{
  "init_std_qkv": 0.0289,
  "max_steps": 8548,
  "dataset": "wikipedia_en"
}
Each number is 128 + 32 x the weight over the matrix's rms, rounded and kept within 0 to 255. Layers, rows and columns count from 0. Numbers have three digits each.

# layer 3 MLP down (transposed), 1024x256, rms 0.0934, rows 454-503, columns 64-127
145085172156098137122109119167145112191143133128071098090158148101170167144152162144155161103125178157026096099131092126153132102164135126092166102126096115124134152121152116125116131106127151
131154130058150091113083105090100158089108188136131074146154110126081133069140094093129110099126089132116171140141055086050108181065163168115229105110160163104141133203031086143145165063098110
143118165120153124135111150148139121205164163137110089106148134132187103102139118074117081094101132100084181097113184133093122119109127099105089128158111109098106082137136094116124056154149161
127128113143141123111108066113115111168207094167116116174123143069147134185135085133129136137128121144165146087070140135111097178106128152142125087108184135116074153157106126103146067083130121
149154112110150164147110140122140076195145106095142160131128148129166066146144178126103110168178134078086111172140091121095108110117106068098067139173174142104111122172148142122153082107148138
128075141100151118093140177104159115153138108194132118111068098081075166123149156170169140097161067168142130143136097175124095112149128129156138155156135085120142135145181147145066069174180154
131153146043091154127107147113171110136156169108132099142181189106108075146125151192116152145151142076053171100110152120103099117181164150151178229127151103129086180098149167142165170120129218
123143135156101124115103139124169155123168139100086164146095125138108167146112136137141103118194114097140113132171100137113085175143112100096157194057120113133093165123098123143172118148081084
139168133131124096114079114128119121146163134115098145169107082169173145105161122152115127138119197127089132142121144118116178116126115124097129111138112152120160094109137068134143102147140134
121166129132184125096145110118147122143132098153134089068164134064115106156108106133096141106142044094138125132142051109115104120156129139141121127173124062089077164122156057147115132164135109
136148168128078084157135082097116126130092128157109160155132116141097128178122086134112123173113103140161195108135136148115102068181189114176100103106121134057109106128213112093092135190143116
085136145106127118153081132075190109143169159119147122118143168161128057112134069090156123138112113128126062154040137110113164111132121137159129106106150120117100155136108127103134155099175110
156138140118123165107151075109110190092153139156101108097164169207151131116154120141154115099078159180122129126118096146121179189134115119140118147089165130120203122083138133127123115163100125
144090108123118173105080130099240173192126080150136079176164107122063102173113133153107177147116133113112114149107123138173173112176172092079176181081116138119156166116137139094100109109145141
156115128166155110147092129141150093121103152148091171086110120115118077109187157129166124160073090117141120162127122144117122121191128155128154095064064129143049050119176113186111179086156072
166122141142161090149169111041128079090110123128075097120119108140093119115133120141154164141165161111196145157105161081076080109148180116186188153181167121132143172076070144085134199063147100
143096153132073089110137081092156130057099109184119152150114150139070113083153131113119152037103095201089142164125096080187157100191172147157192110163135134095211148127159159131137139119195039
167093207114102079052103181124146178128077146130041119141122132223173073155145139094096111082180178073143154176115166077102166082180105123094138111090084131129139090129112125124055092100144153
159140105125079146090116129103119091113104128122146145133125116131121154121167153104103106098138153164147131166149099151125181081156111126115162151122169127126065197113142123107120163156099148
072115164122123157147108112102142161166157128115100122137144181207098130112122125129136124123174131173109085138069167137145077101161146181169155100116070060152117091180160173146144143169139107
137156110079134120087153093157148134153157101101136117123156131175157142131139067175140172106124174131105161150126112128138171056130128148096145072113077145116107165129105071127114115162038125
175135152186170135137127152108136205174137067148117113127078157171151125134133108149085162123110177116162137164131134191128165096096151097098106154106115120109089144138109123115208090159167140
158152132112158052066071174086129120085123121133099128125177184123081119122060177168084143156086158117119102098123116153099104127110176132142105165118094165128136225137095134053128102135136107
133129122123206117101167083098179116095149170111076135113114118168084152102117108149157092082103157111104145145162113140133128089174165104119134138068115188177164086166140073155167108103155129
197114156116124126169128139190122111109148113141167147107198130110135123113120111092091058134161173075117095101092134079110111096150181144180141147086107083131097169070150139138116162133139150
162166149119149098041090092137130126111130101170088142126120122116103154125154103149097087092169125181159152114108071143139105096156127087069134142118118076123021128123228175119116102113130121
142139159136138063113122056143168145130136179179135085103107122128121118086181153149194100179115129126153169089149052125107104092121145167077133152106135112169168128201131141146126098135088109
111116149116158146112111135126095136165101207113099113109167079128141102143141150143177130157113113162184127117159077121153135138115070098141142109125080191149130110134103077137168141125162125
131135102153176096181107032121096093100141107167108127163064106153133112139177130119139131125108097176168174123128125107123105048075118139150071156132142099091052117104086118093093113132111135
047085178175072119105164161121128131088103110172119146114110165148162108139173127111123072103105145065166097131120136102163148138117138085141099085122075147125194135065150116159093117101135105
139070121126139147113089118149127135146134142098113153106162122134106119149088074112148107143131126123107133125109086118152135120154111107147112096143150091143147114110133113120103120103115122
141113092124146146186092121112149130111135106094140127116120131116121128095100102129100113119110120165099098104103126134153061151131229106142120103075189203153142112087061116097160142145160145
189118135116114132147161118112160115070064139127101096094170185109097093106112153145171166118129104110168057164178118076131084184144087088121163110165103125159127104121127067166102139116133162
103143128207104125174102071087186070143139149148147192075110136155127120156168073144139175087114112133117103148132097102045165116136119060099149116143144117089071135137133135103125163126116115
084143110126175103153162137113138157088134107160150107174117090068103131121147185111158143148112145118138144124111167147168146045186127138132099129114119132101073128154105136147139128110153200
158171134093106108071126118130091136105093163175193170136104117076165133116214081077172136126098139190064116130140116126149092155140187180139099159137160072096093102141176165113140161086142148
163149195100157125111143117132152179123182158134125136120186158191122124122138117141161140167100138189097134147134096116087100160137089165134169156203185083122126119176130031065157103126111113
165108084167120160122177134054085109119107105125145186147089095099154188057139140105110211120115150149148140131161091165086144172167159191116167127153140141103129152109142126119159101174189154
106094132114120067111124090097162126133128151186124133125153119167098146102124043123191176188158169135152098207137061179135170110109101096104112016115121131150157140103197100088130101125155120
167060146151093141152117115059106123110092098149170206137092089167128196085158138155117154143137123159174143158146102149104090216093195066123124111160123134137141203159080119093129114106135154
153097085166116109176076128188145170123121101142142138158135208140120086183089102124137110138073078113119117114146112137191046086102149084129171140154111090135124151114120113135130130132145135
173110070108121080133146097143069106103159110124127153064166177165083141147150157130126136114173106108142127085135134185150182106145100104122117219153177166137124151126123079114118142118199171
100187106121151128149148140088113152119118106121120167083126096043136105109103120154101086143172097159134105082202116102078137151099133214133106122101212132072105121110090072127107111102158116
143050157146176132135151161147138157119111142165119231150096157091166131103123104100152082070111130205072075193162135127120112064101114142165136141110157137138147021111099115169085185122112139
180140159057116137158159172135210163166148107147160114117126082108158173147132090124115105135112128154128106061118134117100165121173219130115168111112099161113147128142089173109121093155114121
151092121182114134122132105145150183101149080121095108118112093146175152152119140176092159166126083143202155146136112134110122144149168149163054130176161164139066160095141183110106090148080132
103108114124082098109055123143155121072130102104108090141181178074171136102091126179105138186155110125173103128140117156120143097149128137154075144158140109152139155176075187113053119127117122
133112151079099123088166107163150125108094147106138102110087134123092117138182133146127086150126132134109116109147128137106116114110146174081111116102145127159076129115127147099113085212117089
109140140120168159168106141084154169134178137174082168176185100173127108164124124072155138127152107157152174169176125151088116105149119152086189155129134084132094163109074131140160187095098093
086156106126116132119108132073159156116059127184162163084198183131111169118110094148116056062126132155092100115140090134105134170109111146061140136132141135144128170130204105080151112205150148
# layer 3 MLP up, 1024x256, rms 0.097, rows 455-504, columns 64-127
118113122146146158099118203126122100134088147132157192104094152124104118113187120128108142116143097124140112142110172090138180127104070128121050161122158123192103127091159146138154169119060197
089140110185174083139065090127096111128126097057168122091110161121143168098138141154092087134120084086095195090144162115132131132063206124101132103133162118076114073159150168076113126109169176
114145145093134145103142130140126076116138115087166124103146108127113101135144215123086147164139127142093195112126113147128075141175147140147134138126109078084118121181129181131089144113170147
148148109091158202111128118167137178159076160086113082159129113100105147137050128140029173119131126077141119101053139175114137136182175164112115083109146069099147136185088162135203148113118169
141128204128090136103167144161082132142143100141092168195154078124146147138105149183056183138174136081106131135149111069140161123136119098116131135144120129164117176085094127084147117121148081
143139160111138150159136132145124124120118037126097129125125123167111129154126151165125187095123127094130151118151164112063110103130116169111129145159149096102177145148077170165114133152141149
150102150143144112110165098136134202127144094089119138162133123111091160194032143069152136200070132169093144158189125097109095115097100156102127084141154109125092173138137099123117155138162101
114164146152112099098139106115079103092144131135109084153151059166135134105148150223123125120123145114124160157116168156128153212161191145088149119117069135129205099101141133116138125108143130
158101081117108097132089103079145151147113050145135117067132107204091144122115129132102154119114109177129199112068105088076151162105160163060081164121088026107119148118130143064135131096108092
124103164148132119138100141148072152132092150166092158131031058146171145103136169121083127124127137123128107159135125099078147146107168149160119132102133150072124142122111149125113117101107137
121158121148087138122146117090130116118138159171119141121088177157160122147099128127111106084139141094123107162109133158132098171155084149135105123106146088155165107172094133069205117114129102
142142131168158128129177167146145065116063159145112153110108102095051175095130153096149059098135149097153177143133121115140117090156112079144165062149093151117118111111098149150120175109117093
138150089111136102124157119187129088132178115112150152142072082171117149098112205131084169071180165118119111121149141153145133136078110149072161136143108132166103162166123146168048126137139120
046121101177083141066145112185125156109135070141181144120011170147107178157151153142062111189103129184109140080132127144163189130140123133155114141073076143153150150145104158094157159052078101
132174111179111102098196160135153103145094147128115142169142110088112163119169117128071186127159116147133113126164171077084109179140124151103154052162140114126224121197128180115153170117076115
151158127119087136111120148113151135161086129145112117106076156085169173133173124143128128112164165094069182076073058088135144154166145155154135147131160124108122116125144133159145187106118117
195130118077126131122124165133099128173151148156121110088095108111122167143150114178155171131119148160132148119146161153193171152090172145127113134147123131117114086166064075130177163043104168
083035107133175145098138165128110147154149086079171132113062154122043131137114128145138213134129070130155130134147162116135123137135170096100118085162085085092117097201138115094088103080123167
183089173132164098137095126131116112119107139108082146135126130163123139116127170127147088134176147109152107105148143102155130101177159137109197116130096077102092096121133115155068162140104155
085191145105105149131203111171078121165138144095117181111134058063148143176125159167098155155231157178111115100122136139155125166114160174131150168143159184147190156147107155128111118164150123
159120160139081127099112127165100157167121133101179062071132148106120141096102175122079175131136098129105086152098086163061079132110058161127109107141172131099152068158075111095152156132141130
139160158102107172163145108169089165096126106097107141122157140096066081071139102146111109080134129067130096078129122083080154112081112087101088133127168144093113092147147146084173181180126137
124083108114121173122098135169086180096142147135119169058062132146121149108174143109060106098183098094147098130154181123099138098114161076142094180101151123083178119097098116100117107155093171
107137162085112047090153130103122190106108126092100085099105107124084121082126144110079141125157053110212186133107121157148106148120132115091096101122124116148084102177120127150154132151126145
094079077127143164121161196142037129134169098090118134114122088163101124124121109137146150115135149088215151166073104131121131135070140127177114164146143092186129102110048188130103098120157131
099136071080128173138122110123126098128041094132104071134120144162080087109150134106176185103123094097126194154061125102076110128143106100116134159140169122114109119093153145171140087163138097
122088113148117131173137143132140070140137092112119029077139166069109146165150174133092159127157071108122150172144106115124142095056110090152144118138170088148112149073197126155088119124144115
106117117118116146052169130120072143182104142161132157200059117110097120155161121110107204073158079133126174139098115133167145098138148099091142105130097045097130128129110149111089159112193164
108119151143055122159110153154131140158206120138171168122140161078075105134145159107143162150156149101127179094131104104155127156130139118157139154098091121127155142092151140086101144119110098
105106106161125127146157147173096184160109136099120109157106109132094193135072139169147180115159145127115136071129121109121082128128143140210124060141158146101150120136134107093129150145080151
097180135225114131123141152133099110175134118124152173097113115094027114098071177125136137130108080068162130079147203143107160123112125128138128106119139121148168112089137129096138113042113142
109169063125135163124137121170116105182105141129156114125127117091085094080061121078149111122175098118163110103166210171126122166139150145084097114106126065142144095133160189102155131139151155
083151143143122070090139190160084149108029101091136188135111065174094111214133153158145138186105152135080210158084113161115125151077151188100156147077122101130125093149168172174175138139135088
117160133147158152126151148140181148108130137108149158063114151118148139185168143177133140150135115127141152176094170088135157117137135218133145130130112157107131148140097141084142178077104159
098122110148163185170147148158117083089121153120145093131181105176089113153086119162154169113109098099091204119177138104108133132160125139135121120153154078092156147186065130151146192118122093
119085147165155121092156200151102174115111134126138173135111059093083075065201151171103122170148093119139136115119150156128141150120176146124168132121132124148178135100100165134115180154196123
145118173213134140151115142174150062090093121107201147128130070108051200174119132107098107079150138081128137107151086118159109155131102103166135137157128128153089171119094201162105181077176103
125144168115146104140120123142046129138097138056151161099117198118124154123152188091151104118169075078101181144087153085142097194126095078170201088077119125048131210135155133116122124148039148
144162090133173109092165169094147123135120113080120160160106079112118218119126111144138152165166153129130147074111178126158173152150120098162105127164098064132147084069156153091083130165147135
154104113106079117127120127145158168083117095139100169131162153140137114160176136193126132144194137104117149099139081150139120124132134099169126106139189133175145072129080086115148164080114104
109099133149060103134094109159094149145091110084105184148151120202154118181101136153058102140114085144113083047133154107081105183054095169146116155152115078123152165109152112054160118109098028
092091099085107158105141142124124170128121118078140091068140110191147111115096166128120140112127129070136148170105161113092094167139110154111166195112152073194131105163138151130130130102065153
140161069128161070109147104152122181155146091057195134089095113069096121141161098136156151135172117148135170092109162113086150158136163080180150169159166114141107119130075124125129173136150137
163103037165085167101127069117136145080121136140096138143097150108163166141135146111144179168159152094135129119176119160147108124110117157133094122090161148171131147070135164099145105124178206
098114154102143161148157141142117141143104118069103178089097125112129148140217172118073130125105120101133140117148179119172155164108110158136096068163133115138146145136128199141133177144114147
125147155102087134124143112139094150130131117077235164084165163160151196125136116105096127104109132124143114057120180089165105149114158161104177117107116118099170101101152105089132089073077142
141135146104096146117153162120128148130094123123154109109088165135142129129122178176118125134115150156148199127100133108126098144125119160125111095111103123066097105174063151137146133156107181
124127124155187130126108164109033148138112128140097149099124123098102233052094148159129166097180111127137177121126201086118055118088194118168112103118105131089128116127099128106163171085114103
151099122133120133075105136100113148084116110118177159139126139193057139122157168186093086125120200178149101062128189164180120155102157120201143138110125057142188144153074086135127067094110108
139140164112088116176163130135113149132150125106095121119152135137102172121137141137106198046122148129147164155139132103100137108129166117121194093123147108103224143100146133176050215125174160